{"d_model": 224, "norm": "layernorm", "norm_place": "pre", "attn_scale": 0.125, "bias": "all", "init_std_down": 0.00389, "optimizer": "soap_variant", "beta1": 0.95, "lr_head": 0.0102, "final_lr_fraction": 0.0}
Each number is 128 + 32 x the weight over its row's rms, rounded and kept within 0 to 255. Layers, rows and columns count from 0. Numbers have three digits each. The size before them is the row's rms in percent of the matrix's.

# layer 2 attention value, 192x224, rms 0.216, rows 139-191, columns 0-111
082:140115122127180060137157127227169091127136176067178090143177113138124117134089101103115163099133132074143113169155122133116102115145151121166101127105125154057190073133112151116127096120101155128159085104136095167120144164147123149104122148128110109146149121140120167134101138160124118139135169166096166107119194180174113156150171039145
085:070143138111097137127144108128104125144165163117076103086136085157150153173145177133075144093098103162093110196154134145129162068081111109164149127134099090112110130164144173134137108173128132117135123179154209120130146182098140151108137084159170139082153116134082116096112166111113135116130105181143105123140104175196167172082220126099
091:125114115154129121089131114067171086092105147078173112155171145136113036124168109101112125154134132155178110177116132106082105173090081148104175105050146188108130107149120149123137098125157149101153103109116049128119089149165124128118129098116166116177123175177147094222134136130173123146104083157082114167160155098117071167065139124150
101:045119119172176103120092134138112134112193104128091147111192106112117125121102160193053133110163131155109060149071109124155082110147149101053150091166134121148157125079085131149093100094138150190101131117143099099102029140142085180130079126091100114199090142107156106128134183145123195163099182138170180147162104170089163145114048120146
081:079168096171131096042113084106083113120146088083174105113125157167105135100124188187138110139083105030101122097138093092121187140119124134098115166172087149134102148168150115094140123148136127101168148106158102135118171052105141151132122099052094111164145133097097182114131095124137169136119134089120077145115115096138116091156188174159
086:144078143185150087129079140112093073178125124167123162155140132126103183179137174091067114097142079142101095137146135079117098119160123103202188137086128072145127171123084129138151091081167133129163057131149144080128084122119149116108108133098120121081147112106173120082109142112106093097141097095118158126155121113116163113157116096126
097:123150096112123083162152120136089127050117086113133096089162116171136142110135158163160126091079133121152164094149095116162175111119116151170141144140099142111138143103085153118153104123139118152134118073178057185133097095132108084138132127157092099144132122131149141103116186165107100084142150117162155127185175095143141144127183037115
080:064113150129098140127124089119175072111170201111158116144098118112130133168163088087161129170183124060094150117101114129117133133163140161116097128163142142125077088074125148097140121161138109132048111089147153188126160163073145126183159098097115142084147151178145146055160150130077137117115137115092136076092089119048118141158153104140
089:082113122138148111146170139153098086112120156147125122102138129127144108116111067154096101158199125043122131142151118132114092241126183151081114138139107143102147069091068195116135143124172134115116134155169112194168109104148159108185162168120082127165141130147133145142148152125135143172084142148108142114231144163124184158119060105097
099:127105103147152104151122121146132115076170146145059089177116064141173147168146177126150168152153139151074126165146191110109128110147093128113178102152100131120122151147145095122128139067106158182146149148061122071210148098138115123111170139061144142125135154157126140123117149111104101148115112152142094134117163118095154106156113123126
085:153115113097169096195137081144113142128142096173134172115120173155141126128113132092163085177137088157071138116098173075091149141053113137192199119139136116166135153122165147131148119099091107073162117080118116123167121069121124119178144063159087114180129156186160121161114076068089108135123109130110050171152150170105122118130159146124
090:121124104158142134161135148154131082118112095128103102113116096143189157154108138094189132172107154119140096102129091044158123103173127137127120134085120091091111047137111130129087158125073135114139092131105181127151141104184092174148170143136156133102148122125177148107133164064098166125111141136109135143161194120141112100118125127127
077:131144173090138088098169137096101105133047145130094135145116092127178094126147116073138133118155132139127132109130146179108202148112080146133159127092109099140111176103162113130102171110139172157111097124168141136091152087120098152071082105190119057118080139097168134160139156129134056086114142163116105049097183099050071149127092154158
088:147150144184125178132144187134152166123148053059141150081142146193086129117108158193125127145115153143127173139160117178169134103119115103119160111159171167098112169183125095155138131172136146078096136161112139169126125086123142145166165150169155175187070148039076144164154095115207149097135207047186133200105149129066144132117129119129
093:136130092176142169131140159147117128073125188104092163091165090141167101147184102085193159128123192109147157140088101140092101118125116142137133133154148119094167105133125136119144108111121144103152203125177158166121138163148176152182109121162132153076102137151096168084130089179073091125094154147119135125116157103127185157051169112105
080:128150091162132088130104098139126172119155135143101141141131161101151129045169154128085181134153133139113089124128153119132047156142151114135156123076096140163113121098083057153138159095130093189110119110151109103107107136122112147114206121128139130080095119136100116135073128097159144151156151126134081071183123137139046140167111129124
086:129059127135154103174131068141114137124107176166122156132110132130128155100144088120169084149113131192071057212133123135107115140033115146141137054088132130144163136145160200167169126127125097165127126182127109149168121172124115124174130156100108129133116137172142109117090128092109146099150082213189124151164147146143097114039147134120
097:173158132157129089128170096147203114095129149062122108188150097154107147152145097184127118146131188133109117181175114152127155083163108107007111110084141087123076092091143111110122139081103114180154124142147103118106159125100170124132112119137174069118102142133177134118089141120161111157110083164100126135114168130088082128115127075185
085:116155156140174153130117149082114131144134153082202119119110116128087078116146159186114144083106092199095193176133134144071121128131109109103144148124099164107107101147094146110129096128149086076155103072159161150076142126159166150114107110144118117118085114118124105153104112119115062108129038133135180108075117113151110167148140155137
095:133151139148091191043043098156123138118171105118164100124117083116110169161137135068124113177137187137142124123143121103088106140151131141145090062096129171139135099172099157141137118066073162126118126146114172138140083130165160159110137098130183147176072134196116120064099116106146108110085147148149132121096107093107088167106131130136
090:123106129069156193095106169153119131140115182115187091137144146155113143166129129105134121150155107121117094072143079152088137106080078151171068100137125099128147158215102100142136128165137124124092109156147165138081146115064176105133044122145097133121087069119095112130125120127098141059083093087142143139158100095151150153069160094094
096:076126073123172147115121165077179120119130179154154125171131082127160115137076131154084142156124129134177233097117119140148113121122075215158158119169135149122132148213115154117097075097169144138187124177166121128088158098122115067121139120123198149132130073185083146177135116161114106147132156072106125137164099018160159117121158162141
086:141074168154139147137102124124144129199123159121072082131123132141093158195136087155175156043132112122124114128132104141111101146127093066153146071176146101119174160186120137135184118104134134137124146138140153119150123121125063146101140154108163104131156134110121066085131111150096127083128114157103119145144105112103168141103164156111
093:181163226098113118162142116151119163103158166073125137142095065128096166197148104082170149190106119109145130087145090118089119109118145117134137128142121121106111148120091091130073157134097146145107081079109163113095126145098105078068106166108144109121189094118143138134145083101137146114071138111170121106124134122114081134179159139147
078:125171104137126063149168103055126096177111148157116153155091161115143166078138092087173123113154089088071096097210132104173131140120100141133132116175071151135124162120188158141178112093114143158159181105120051163090126130189110153194102135147146103120164071086097118108170128114106142108102150129090099119142104132136133113152145128158
094:123188028134161177143128127117070146084153131116123058128115146139191128153105142126166156097072132110193150104135148134127110098120131168158222140131131150138123119152084125046119182109107141133129138072133149118137122121157099092160107068110153146149094121084059143135131110199160095155141168063094146138159115077162142148138143128098
087:195117117086091166095101132126093139082099120121169095140140125161114182133163100142143113128142131152125104104145118114191152095125139111101095156118118130147118107194158146153154100140145081205105134099104116155178163136194147110166155164111019078109122148136111151116125135168129169131136035121132111111126112158195174149142205114116
092:174144100165159125179159129062136145128107174133129137152060096100116134066083116127167112088146176162137153125119123083114109135106213121158140125117113094103175105103177107113105160126147127153110107088083101082146178146163084167138146126134134090149040154112155121103156135120167142062064087126101118144106148137140093137166135144140
088:166183106078152128115154142072121087143134135100086139140118144194164103088153115064162134186185125111143161124173102151129133109139119090063123131090081080094157099124129076091095199114126117168122103123145142176092119122100173132111087102109103085119170166084138178108114134145122137187166091167099090106159167172174050106121119080117
103:182116122192106108120174164166154141180071099069162182087121185082088082111179140154108097139081181095092111083130109134171109133172198112163127138157112137137184160102135128153156101169105109110096118125138111129104114131076197125119167131130067113148102175157160136126185148115168173089124108105178126148123133148117147141105141158124
080:098122167197194080150113139056091139099158151138112162165152126092189148135151113137128157122170096164144150143145081145150139119093101145130163128067131104141146152128172076195138133168103109206144071164110119100122109128124114159125110088117090141147192129093144107089127175135112160132165124173116127118129135112171090142102134143134
087:163112128178075091164159128129080167152137081156151111124180149123087123104180141141135076086154123130062133172107122115106138077129127092133123150084140159169074119052121095179144096127147118126153090131137158175146106091173125181140151178133145113112137084108132132134086096123136112197078139128189148090122187165055184160104134108146
092:156172123108125103146128135145183086139120100140147199149123166095096156059130110149108126180127141083142128123163126137091099084145177140154163160091121126110129131042103075146145122062115121096126101105072122189116120144154103133136075147090093121165144146167180174103143145084178131126098135135155106124092138110157144124149127127087
084:162097182134153167100131109154103143076101152112084177069123084129167145050151153045108120095114125152079140137178163110130199099095110128145155173146154094107135187144134137087147145126165079123123156149137149119140105165113083143085175139212126125120089206195143158110139180150146084163166160115128121129163100130138101133112145090162
087:143148121095136125153092080181147141067165075157144156145096138116049221140070167148153153110093149139114146097098144116188129064171141148135195114154107124161171157078113160156134094110141109184109058059109090133105078148087164125142129128096157122150116144070090155144173137153147155134107151069181137174157091170111155158151110108140
090:134135136103161153111129111083113153132131155100137108124102111156168166135099081071156207121128166107222215097164127077116138105111154114104128145134148088107095150127122123119150148071105156162130145113141127103108224107149096154129169142145181173110138090122091107128109123104102102142179100122059122171116141122080081103141129092122
082:123109137097105110141104110139174115136143069138096153096089106107034120164152157115083082117205137111067116182127124095159090201173164127169126108000136160170125115055159130139118134094154156119153089177110131111140070083104178121166134092128096095154110125120120101150127150102116133141174132112175169107176121142132171079139176162126
080:084124171096089129120118097067125153102141101087097131105139138100103108202126163086120166126149098102142142146122154143133107166106129123177078124135117203078144116080101195134130150093152128128201134104122154132156137141087148126117161156082084127064135103075122107112195143166091121093128099170153133116150151114123155195130165160121
088:127144074139111130133134175144102060136105150103112161176152099105152099140134108121122143163090115209134157052156097141101093147150148180118177126152092157132132180161097074165102193167095174100082135125174081166122099096121124162069100163137077179134139125144137053187151173135090150117147163160049137124080127090161112157161134145109
090:157128065118143143145173090139151114091137131130104132122185138142124123121142083131132176109154092083074116129196136116111130141136115119121096093184186090078069057142140125116110152070132096105100146048136171103163140182170130104085164153143116127101205134173163139061158070101164102194110107138109135101142127130157060118152192174089
093:054128147128157094150092106162143149153137161110163116192169097069123099154111148094132178118180132076151149158123142092127111092146147181158106160084147108176149126105135061157130114090189069120167098161116113115211147083117141101086131123094081149146117119138147143184120126103114157164093114146109124122074143096126165149130074123209
083:122169132097134184110096122118152136110120158128117119122107100104116073149116143136158164145109159085171113074099133155125126119162114148164106113150146121180099154104127109153136164124146165070106099092095189146166156201104186112116206229133133162080131213165094175116150069100111105138096105047154115179116140078103118146146178138076
092:107167145137086122088136104107157090099091143098158105057036117156105092141103125105085135127107133174129138123131090128127081103168153109126170181180115149098104146118145161104134158148096132114069115115157137176056170159182165155126208169196198172133130151095099150108175109182121119069174203088080141111135090110184107153143145125074
088:078132137130111122063133119107111183077102094094105144108090109140099074078156107130150148098140124105160130087089133122124127170146103112065104138144200129149126127064143108161103151119112122125106135118150116099116129180090192150088107197119129121179167153115161049159177125138048165155132095083068166109088119122037115111117059148141
082:089123090160104118100135138138070087115147065172147184083134214136112131116152072118116102122122106119138126099131113105122113168116167150080155181133144120117110091091134120158078124056144170107107065173132115138059108122128098128185124176125087092106150117099051192102125079082109153162125159089159134071142146099056128158146168078147
086:131122080065141092148141057164123112061170143092149143142111103170143140193159107093149134149084144078113101106082127118091095122134153171137126126128124203148125204103143139119123158112128112067126152108185176140134114095106091114142140110196153144078047056183127116135169109089124144125118148086119136185159145091088118176115192151149
092:129140095108093148094099115145122132117117156143163072115081194154110100194116118137068083088111077198161102166122105138077057121088146135149159078148146193100214103150110128158092128204140117124129179162177109156101158125107174101128102134082109135147089148139124107179127132170140078088143100105101160078168087043149136149078164178089
099:161175085137101173123138112056090113101098118109139153114121164192165134106115108084118173092110074133182211147106127149134173084122108116153170173072148092129097142156141132115124141107103132147120172150183130113134182145122147107133128119150180170112111107124106101130140122171082087121159110089129112058163179112123123139147159169129
085:126141108132130088121121149095150117103169136134136105125098177159086126181066103131150095158132107145111064070113127156091130167135149130079150082150163159122119124133100119184124116135140121183125095103114168157068143153136111065153080147090076142104156181122141141133114114148105131115095109147188139114132062120113127103132118102110
086:103167137107156072121125122148093157179118096115104154126139133181110128158112159139100161099109095105150102035106051151135129147205147082107111150136155115062164184110111090091136077127137193133088099160094100146110132110162137129167114112094129088105105121104116129106116151166147143060152171060109151085107094176167180125172152117159
099:092124134148125161146093078141121186129126145118120162159054192139064134098133091082135110139129087108120080122130215084125073139136182089157094116080126118111131089065137118164142083107094134112140060143112226139141100144127140126150192121167093131104098148141170124130115108059106169149103118116137150146109094103075132102177090135114
079:136196091112125103117174129120132183119075169130122102106116122144127104112130106166108139121062123164117087104153113124124151137091104076141113099104119122066185090182122144045068166110116159192115144156134146133122159166076094163069207118120157094096115085119137124058105145105106122146129058078108145123139121030148146116204077063104
094:108123113122134134184082162133125165138118098154140078131122099138187166154138156099149134139180046098115170136229152099151142121138121129151120084065088133144080086144142099137171140098102112134178135092070126091124172106144131162146085099079101174101162099118160148159133153102119129161176086095093144095090144130145134145141150145090
# layer 2 attention output (transposed), 192x224, rms 0.192, rows 139-191, columns 0-111
094:141204088151187141091145143076107133082157072105116198040145118164105157133141080183120147162139096156106132120165128140140118122108078117094168125153095124125117137127112118150124131114112085137164174116078124097116161133151200134200130147133142104102095123167107204126157123117188153153109096127146114119171110073121122127095177153096
092:156125118136149133130149148173130150111155079118128150161180106150159078118113078061156118177141133140188094098109140108105051171157156168172083109137099146141135195147083082049067091135084127118141136135169170160107131100190140096130166185158153102128095068071125097137099097123108161099146161157109132107083120130136096077144062155104
094:153128120110130111146087090194119160113120123150109162117121100122092158096180142169172075103137175150087125100114132145136143088139123131122104114186122077105147200132153149171132173155140103186104136150120141118133165094115158123153074134084141094132142119089164174102111109089142124098143143098185188074083166146138169123106168084124
101:184181165144088074148133069144165075129085095130137128146110102104062123155160174091197117119107134106084126077149096219112190113107203176179094115087129067117130128140118157103179116150108073054127115121062111119133133154144166109136140124128175182135127184149130134217111167073149113112081129137100103127105150162114119096095108103093
087:126127161096146111146163174103156156156134188175146183173126116095154128127124179133107130086166161137159114184140112150152147134158128120157116099119140144151139142117153151141141154105153216133168166078144123140160158168193131140130088131139157114117073121175171077134113171145107161161189143198143147121127117094112173159085088115168
098:172147164130123163147152146100209155107136136112097113121187096153155092077106085146136102098140197080172145153120114118131098143132100157101064168201089109054071100162150063145113163106058149127101113173076158153135188102097097104126112132150099072155160098169043091149176075089104161140140153191171121148103105135150119105100165143146
106:116166144135134192147158115158166119121126144160178197145125132140148131160106171151087093110166121147100115139121135213029119120126186107088127108132180139150151153138128093134089139115093161114178121176115135050150170199111202118163105084115115097124104164186101116148110089100075136163118090138140109070087128106121104108115077190127
096:121172081115133148162139116109074182130095098125121133085104146166103169155095115131081162057076086195137118129126125132129124109089109104126124108060153157161164118149145089162129172120123144107122161186122108071111065160179142135166091078158057198203129119091099113169111114155142116102132160114110138217129106179137144106159105166126
100:115149117138103104160112099058166199106139077124090135165143107143129167110146207109153118105109121255129164099097101139119151075102169139129162131167171128101175166099153087162079137095146122128107116144159147082121108135109152131129102165089114177100090105092173178160119084103148139118144086124140157134116129129141111132155122129099
098:106054165099028134155126157125127144132133175168118108067148119128104131104147059156141128151110101115118145132095157136132129153114112175180111185118079064145090162136129114152106110128101126073128150115116128184087107178081144131115138128125168122165156134118102120114178152181190135120150194086176113192115076100125151135065122138178
088:077094139108103185104046183133147129112164184119111156099124079153107131125087134112096155097123171115103138191160093138097099164209173083138091098114142121092089130066115109185131097147202156148132099099144148141117129113129106096140075157108171085135135102113148160074095129138164179086186123111090134108109120042106140151098118066172
096:157161142143081124126123122099140178091149110091141147171157101117159131121103144143113143150146100112064134128163163205179112119128147153164103203173157118161106139113134093138158077101112161073150135182103045122117117163143191137102132173123137083133155167145099122132153114146168075167108127175074169144140134128129157088097109138123
090:151069123116095128112118129106055120147090144114127087099158150152120126154144145123053135101086180145090066184145102103090103122148138109090190136106161124144178129065163122116127128120158101043099100135114086181185127120079152129198169099091150129148152154118113078110148153140118085149143163144076172153114080150113146124131099072136
098:116095130081126112118209123133154072131132151176146151153157142093130115131130117122120167158125105101169115070112140125126147158178145186147134132108106135154155097120171189167127097085141130179159136060141102121156166154099072131086112124137166120060179097165145094062099095095092109152130079137118107059106085076161158177142159152112
103:176124142118101121112169091108145119178144104142152065120102171116102143112056112184022152138111135165166118091138115161160141150160129102150124133152147145106136134145066106136121156110117073144143114158152148136142152143213160060134171167120187152128104135090114115129148116110184160100139110135131082147205103174159150061130152128157
092:167152130123126178182108103108095115120155115135116109107105150153088071150097165084220109090096103162090165131153162191102168166151133193133127163105178100127107147112196150081124122178139160030184088104113116072166066102065133139130147119123122148119123134134127126103105115188080068097112132120120120137065111104108126137163135151087
095:170115131152114134160141087141139128102121124124073071120155126106091141163113118129103096144145134099134165162122126093119059088161137076138096164170163117107059147125060100090095109161063137103118125117124172122077123071091135099106136106142165087129192123106178167139095125143159165139166129104132180109064139129193145092119054109177
105:141110074135144121107119101189057152117071062148141141090150150078100158092133163070054143066137071138165107071087152179144114130143146155147158109186090137184180149124108143131119119144120106141161099150067133157128151154150121152149122115124104142182105153102116162123130207135114155073092136137160130075104159128156113125144131153092
093:147169106095147100107168166108106145165145080155083130136095078132138111128096132112120106139217149095137130054133148154135153194195161173124156084056126104150111101038113128185118159067123143186154135138157143193107164100080142149128082098103132142113176080151107127157142185140127147115136128081152144123136129117109061123163155126097
104:123114127126127119066167131088155143098090108123115166090134105092122154125089151164111138136153124082150144102115140150143137143076078134110179145157100125075132128145140141187136166184146095184042133136134140116124171205088115105124133126136092099101155075134106149165167154221102133081121196113154077120148129153116163094096155116152
090:146103114164128088085184082134148121158116079150127143139141133096128138107104135154120161147075129110175150247106148071198102085152143099105174122163139137122198108114029101169148090142137120145138106117071136112139151126139101079112097188115162107129194065108111101156138128126100151145172149147147137136157118145125126127119128141184
096:111116156122084106124074113104121148147084146126133144109133152159117183093159119162191139165164075174120094118083155109121142102164139083144146124188103095096154089151140087156151143112104176136157116089112114161118137178095134169128150162106121106084151097105124102102090125133181153156140083110174117126105098157183063129151202110082
099:125171123146120165146153132169132128099177089143155121142129141133119127145122196086130105180134103089148194109115141110155148074099129152125095156088151112137135105143126134140103178185133141090120169153171130202077155130167123055124160141146119180139141110085118164143115134087094125156108139133149132177132123149174139103134140162133
101:133089105123145120060165089095168165156083146090118127070111154119140108136136133204108177144109214122169132163148104088165125148098089136075137172156123110116141106138085137177125111095142145122083179153093136138201135077158109155134142132180127148122090153179115138133157150109108135188153148094111154091146178133133145147124165111123
087:152126102084136215136096131152102210107095171095065142142162050138155132178112152112109122087097154102157111164063075152042121155149153101148134107153151099124132184123128114076104180145124171108119136180172150088126118123146112138083166098098139072097092180101181150097100159157117120113115079100123088160137109100153137157155122152130
097:097091172104077138103141110130122103183118178219114159111148136146113151131154082137095113127174117194139137197161118126110181184124070136164070176110136134118148154170131084177052150142097102105124114123138074199153189143128170147119112200131146092139104116172129106111184132145097097120124102154127090137116135094098119104086128115156
104:118141180206168148131177189106152115164154136100116174109090149065125132092077122171091127114152151063131191127103165117102121175206131136112150114189105149134095132081140127136141137067146141197138116125133150173065092147093124113118091101128137114117151147112155114109164091137125099155163155100116143134122139188101114115148078148155
096:143096171086124096059119094096132137106127102124103108137189142154087140135141177124096135144134151102075136155143122181141116117153143106086086117119138134201101143149050098185138142076154130093085091180149084170132099129062156122086082114086104087070212143132131167140142163170079104125138128107175155116124112071140109116155170101106
096:169058109158135140100107096175107164134079109097161137151092150079165122114139108129110112057109128124106112126119126086108165158169088207149161148118160142151111175123174166112162100181112123051217165153079106114179154115169157150149161146169147140175094151126149119129179125123125155131124112126116163100134130140116179110137079170159
105:110165118095140118166143079150103160039181173184095053166135139137109174119081128168171213133163140146105128123145159137175114091126131099127166147125169121185157147150088111131194127089185117161168063138112095090141112128166086108183068127113114105102162139152157112133066122111130104173119150129102136144132138119170155128123172136143
092:188127119070111124155096069151114084136061130139171093082172121086065104058156096120102097146151178119107095185129165118144130101132133156086076093121137115092091130126154148099132090110104125079173140097153181185111149085099126130124091187112148100156157112108144153115163108130134132140093121101148148141111167179150228074139141092159
097:149105194116159150135141104125149104089110085062092150163145124158122135121081074125129125142148137142137127085157100166140072174113163096091118138164137125118205127134096154076120076141110139183128144119085149070114125133129101068171113096109136156108115185118167111125115142098143151063137104186071136155112103162153119093103102149128
089:127117087108168128177150126140112158090105119190096104159205122148110180145113146153090128096128090200123158177133105117219138182118157096104105090118146151211130159137158075138124103115110089145130115150096118082156130072121122105137161125158107085111073178105126122132134155224086128145093144094142133107153142121158130129126107150137
092:137197171089114085109109071143186134103184128121123148124139128153149145142116139168130075203156180149137104163083169128069101129128163110095119116067110188168126142083124115118096120095094195157169138103122108112172141114128156076161166112127120095147112128061124149124091116114124183124089107146136113142085126100087078118085090120139
088:072130138156124163095169177118125118117152140129146129057097157110152080153099127162121162116120162080147132137125142164105147175106122106107095095138105150150122060157100112171141162099161118117115122142114110050114134117170118117153104134084064121102162065211113141120048160121078120173108134109090048104051139092163111109100117112106
094:109123112085136126135089100080148134139133133121144138111148134130148107113141128164078050135095136161115082139117125147124114135166097174142109155131108169088148100080184058107136156167135122139116122139141123117103076115102143173115092113132047073124130144122100157043148078142137114147088117104137129087111081078157097095119167122077
088:152183116130150130150134123107126210147143127078125141138108126173183157131098146119190124060089119143116115133124152142125134113092111131096121193169197143098140123093102108130116095138143161151088067098141131070140123144172114154135116183103108166142160065157137144151059108105103104109098143189143179158088090156109104164131128130161
091:154116091156095146177157205123165185173105164116105123109104125155114157133145106154098107122105146160082088091096078086079107172121111059139184177114133129100142098117109039097137159138136120118066113162149175098093139122166154089108152123104103174142151123154068100172090141130098148122127163089149109153138113158127139112093157109131
096:137155082104134119080057066087132155078055163170156122142150133109153113146157182104145081079202132051123082180121182195199204121080110097128102151153119105109148126136168140113159098115119124139171132160081142099156129120099053128141099136105145125117126143131121134090113070117122063110099125090136154205158114160131175135136111088175
099:080149135169126124135098151139160144146202150120117146132065113129143115143151187115104095162124145160182184100136115113098126157170141163128145183149054214164140132118091131108083090172096125106151152140143119114125101162156136183164115110194163157155041156105078149172119109146115143097081113135114105137160199149131139107162119139120
099:186137155146089061163125158076187138128105116096092131052091154170114144102154068165164129165128140198097108121130112092161180190129129083099183123166169124111126109162100123103130123140112158161119161119107122095119112141115105151167124132175117136116138150129090084144171170161153175159177144121191174197165136132119159164088170118112
081:089174102158153106162201161112145135168131108164185097118131128143110195172124076165057091139100089131122144128153147108102140165115139134120155123101156160079146094092103122104100111105104072163094139157212067121135139117139114138106111057174132099135148110124120066086162093184128170187188115148089149096117129106154121080102184149084
101:108153126129146184123121173146076129135140087190125142145106116158172132189091140101158114130091066103116133123132161184164150139118122117136098146077109130145157181101179086184090107103173152095159118183178096099168102056097089107129034106070067137098133102178174123111078128102119064115112095146072108122107141148106125166134130159120
098:118189136141139099155076137099127123166155178162178126172082125125160167170140184097084055113117163107128106070182169189116153121098201174107170127122162107112154138138104150109174151179191128120122131161169132095135097132217100177138107061142165185170100154188114109145159114098147108135147141135117109128162159165154117134168143082077
091:132151167133181136160100106099118146124137117081142099125124098143107081108126179116118133067133137152127132136177077202128152146132108130148114029160192108102141111073144192122112099142153146155101164094142161103188148156100119207136137108088152177069146061139162094098146089147158100103141145147085122118168077153122193149132141136081
090:104122119151076137133151097114103173124103145082089177148120148110100122108130160121127156084133104190199184182143088152133169130099094107116117191203145111116139064142088075125128147122125133168107067130131123081131119165148140122145123175123075195142149169093104168136111162196111123102112079134087105096061138112141138142124078107083
098:105101126128145156127125155134083072153110106137077163074153080124131114074189126106185162116128095057109174156122151096152107125121100098077068139146119093143078150170147152115092137107102121211088044142087124078095105133141058141142145127107170159065174056093182059167140086054148106125100124125162147105092197163178115147138188081134
100:082087171103069145102138144159138133161106105102146083155121165148144093104132150132094087115111168152103112108123098156092076106147129150097119158182115139123187144079113122083099135129155159112089050120097123126132112123131153110146143152104077101115126115140120073099117144123137122088157126170115162151116059121129082134095145092077
093:160084145129163113136127128149118149175078102088148126128100109150149141121160111129107176079130126058112237164172105143139101123156084098091054160126044086134132093100124151124089130157133135177148135145099100082172129116147108200167167142141115117116135117174152123107116124104161152190176081141079140137147181138112087117147103120156
095:147098128138142128159172126105177121137133089098138117143124106104107167096144121142154135121131148070121106143150131087149089126071128165148097126096133084159137113105090166111100152125086063117145112082137145132143142178155131152154156175114109148126134116135149099187172144080123121160113122203170136111158146097130117137083191148097
110:162160129133117125166141141100137086116140124131082109112134122136132152140037094106126099150101162095141187116205099131151092095106124186122129139156178116144100134091121109108141132099133118158043095123165072115147097117122116108159068134122175133086143106136099093110150110173174116153160137154054123095131149161129096127136108109109
092:201097157120139131102123072165146058127094105154136133140199160166119139121111178071151127129152151107133131115094141109159111059086128138131124090127174116167065165156099095126149142136097104128163100109106091099131144137158143085196155096086173210149111179090153091224171145141134123107115190139135091103145162163123077115089174194096
094:161093075096146111135138173066122153145144186134082139120155122114163140162080086122134094120190111170114099171093117096118156128152170169123059149141130172102138120102125094174123102134132079112103128110125144157139104154064149161077087150191144082146164119127095169109167149173094093106092208156188135198155135148127076094195147130148
# layer 2 MLP up, 896x224, rms 0.208, rows 0-9, columns 0-111
093:159142113146096132138113166072109159059120114136084081067085110117141171132127153117080120075084112101160112108098179060173082113091114159070165138115094142095179071095158111157167111105137093193149204087127111114171146121146114129101133112163147106073133111188113071135108129116157141119063162140090120065125128114148105140186108102151
118:091105078130071096146136108162123152107124088139127165121108152070094165113107142104099169135136147176134127097141121061154100129185183161115129121159164151143119175122150137156087124190122135127110098110197129124132106117107158091124094150114027123138078146133106196147129110131122172071131141121140120091159084124123096136138164126155
116:145147091152135080170094116144121066115109070123111165168110104134112054132130091093181116074199126160131120138127148101121174180187092181104125176186128176160121154109174159174118160140174133155208116160065094180126117105148111117112077086113120130186158109143123148145135217097117124089079133142173121200096102112098134155150128160150
114:176079158066113110160108111134133160095189100132154135136208140188163123095125154117136139167141083135053101152160128101132112112116156120179095134131196121151094109152122137093083122159114141099077088137132157093143091134125179083103145170103138122146137121118117116148192054127160168104165122072157193154163105166081178136141118104138
092:203154121084150155140095144173131153164115141169122070096142114119142179122162097126136150102131119115162131106093170141043088080100163135099137160171141171098142119135167139105088097079114166163105175160141119133123109178135172111068203157136138125076110146135142125142096195069188145136109098105130093126084160174166096106113152149125
087:137092118174111139104155108137103146094163097092129109131126145170156127120060112152149194052088126100127115132147124101160150123150057143151173179170156145149111149133102159047150138106140106089146107174105168068169015120117139160129149107118109059131147108151073153083176147145118126155132136178110169143124136107126128123116144159126
096:074167125115146123148172114113096117186136130121147137113133154097180125151122180138156122101104127196143137137064140101159137148137133114047143159120121122096212071087122129094179107195164193123100133114075098110150182135078164110144121105157086132180149066114161095099173168155148116121085183066139077151136169126118120065153176101120
087:112148153098136121079159105089068098057139165170160165090193128053131122164136130113137141174133148150130133105175125118168176139189087119151091123117109127090149152134176125135082075157132153112099138047142116149140155092148142087159117142109135121157073150083152126117141145085135092162138161139119112094126041104123100168084097205124
099:177136123153124202090136103161072135164122192117138119086147151160087103150119067162126092077127131083163150134176097109123105106062126115140053161107123099072149117145147113139152081126149155090099077095076120119147107124123198111148100107133189139195143157124116154159084108140121116139065133095147106083115191149121154080144126155150
097:129140098131115085120159098178139121093112097161118110089177106186119139173070132114094140125147138150106066128138142163133147045104146147138159127140177111113143118185162090107146136106119112102167153118030114154186129168111085191109120082151119139095173159098165158166112134120163131178123115149133074150148169128082099092067135146177
# layer 2 MLP down (transposed), 896x224, rms 0.182, rows 0-8, columns 0-111
100:136202128152128111113116170118169147127101139142142086160113148131117174106123119121153106101160103127136081134137133064176069085125124120070152112140151094095098108136171119130079151064139098119159127158106120152134146102140139123177097150083142174153121171107108076195165062160190146094064074120130145193156065159122105128153121105108
122:157105134097092060136135070117150123102118157144139137142104139101134103069109115090139129125080159122154110126131113073066140155131050133091120054152157097167208151163151138197120109097217120137124150141181021137066180154122143107121130172096140155144143112110100077189135160128158116075084173163178094134196144159133143147160120168122
108:171144163121151103086133126103160176119132150125168182067154145167147109185158126185088108120110143167169127158095146080228150099117123117166110093131159123111118137148128169118109144130144105104175122121071148161086168182125145173154074119156165123158101100122112122062150114131150139139107087085126123137133143104133113104104118121126
106:109086162090127153133130138106140120070118077156086116081115115150134150213150155104098113243088086170158151049104150119177139121128046177134177072188121113122086097177152171124172103139124120104193141111079162138126130110120098161154137154064125100110088127112128125134166132109101108139122164096108142140115120102080164181151110102150
103:156142160104093162171079109125111066121117136132129128105148215119140164086110120119149128165151095129119161125093114108138165135125161132153130159121129167161131123108154133135124139133145094085117130143168117084165151078151152121112113116183119111156111101119039095126080164158107172111114068144111132087107104193072191128156129113108
090:085120109162106086142091044146087178136142104141139132117110116164122116159097127055124097078120108110127115150081118101133135092126179135145124145125119176085105138156142108097105142122128184149113135124073151145102094163144129159126130124129152072201119114123170184108122159126170180133086088195052111146089217121108164141096090167098
096:134135122111092085104175175122153085168116109127121122103125144135083162144097089099110150131182045102214147140112087146153076105141153145142170077131162108111120119125098129121076118111096138136135125123156108136161035159059108156083130119134129161201074176111119143130123116117178088116072165126115169125188109127143127202151139115086
083:122118138109097115152167115145132130186019138120135104160170125125091186117105090114142168097199128085176124131117109106097091118116089188092106083168166073121130116158081090161176158136117144164145092111139121133091098097102099123099118105097134168079200158140131145145165135092157147136118091139072090061136169160131120099105090140154
093:108222132118093133116087071081053163119080126136086115128120131189136137075109157156095114155151185128159133061127121108161155127089194104116110145116084106121138158116072096131206159117137177155074105123129125125105132135130114132099102161154136152181092083121125083170162149074137145082137102124169103105119189126172124116152151150191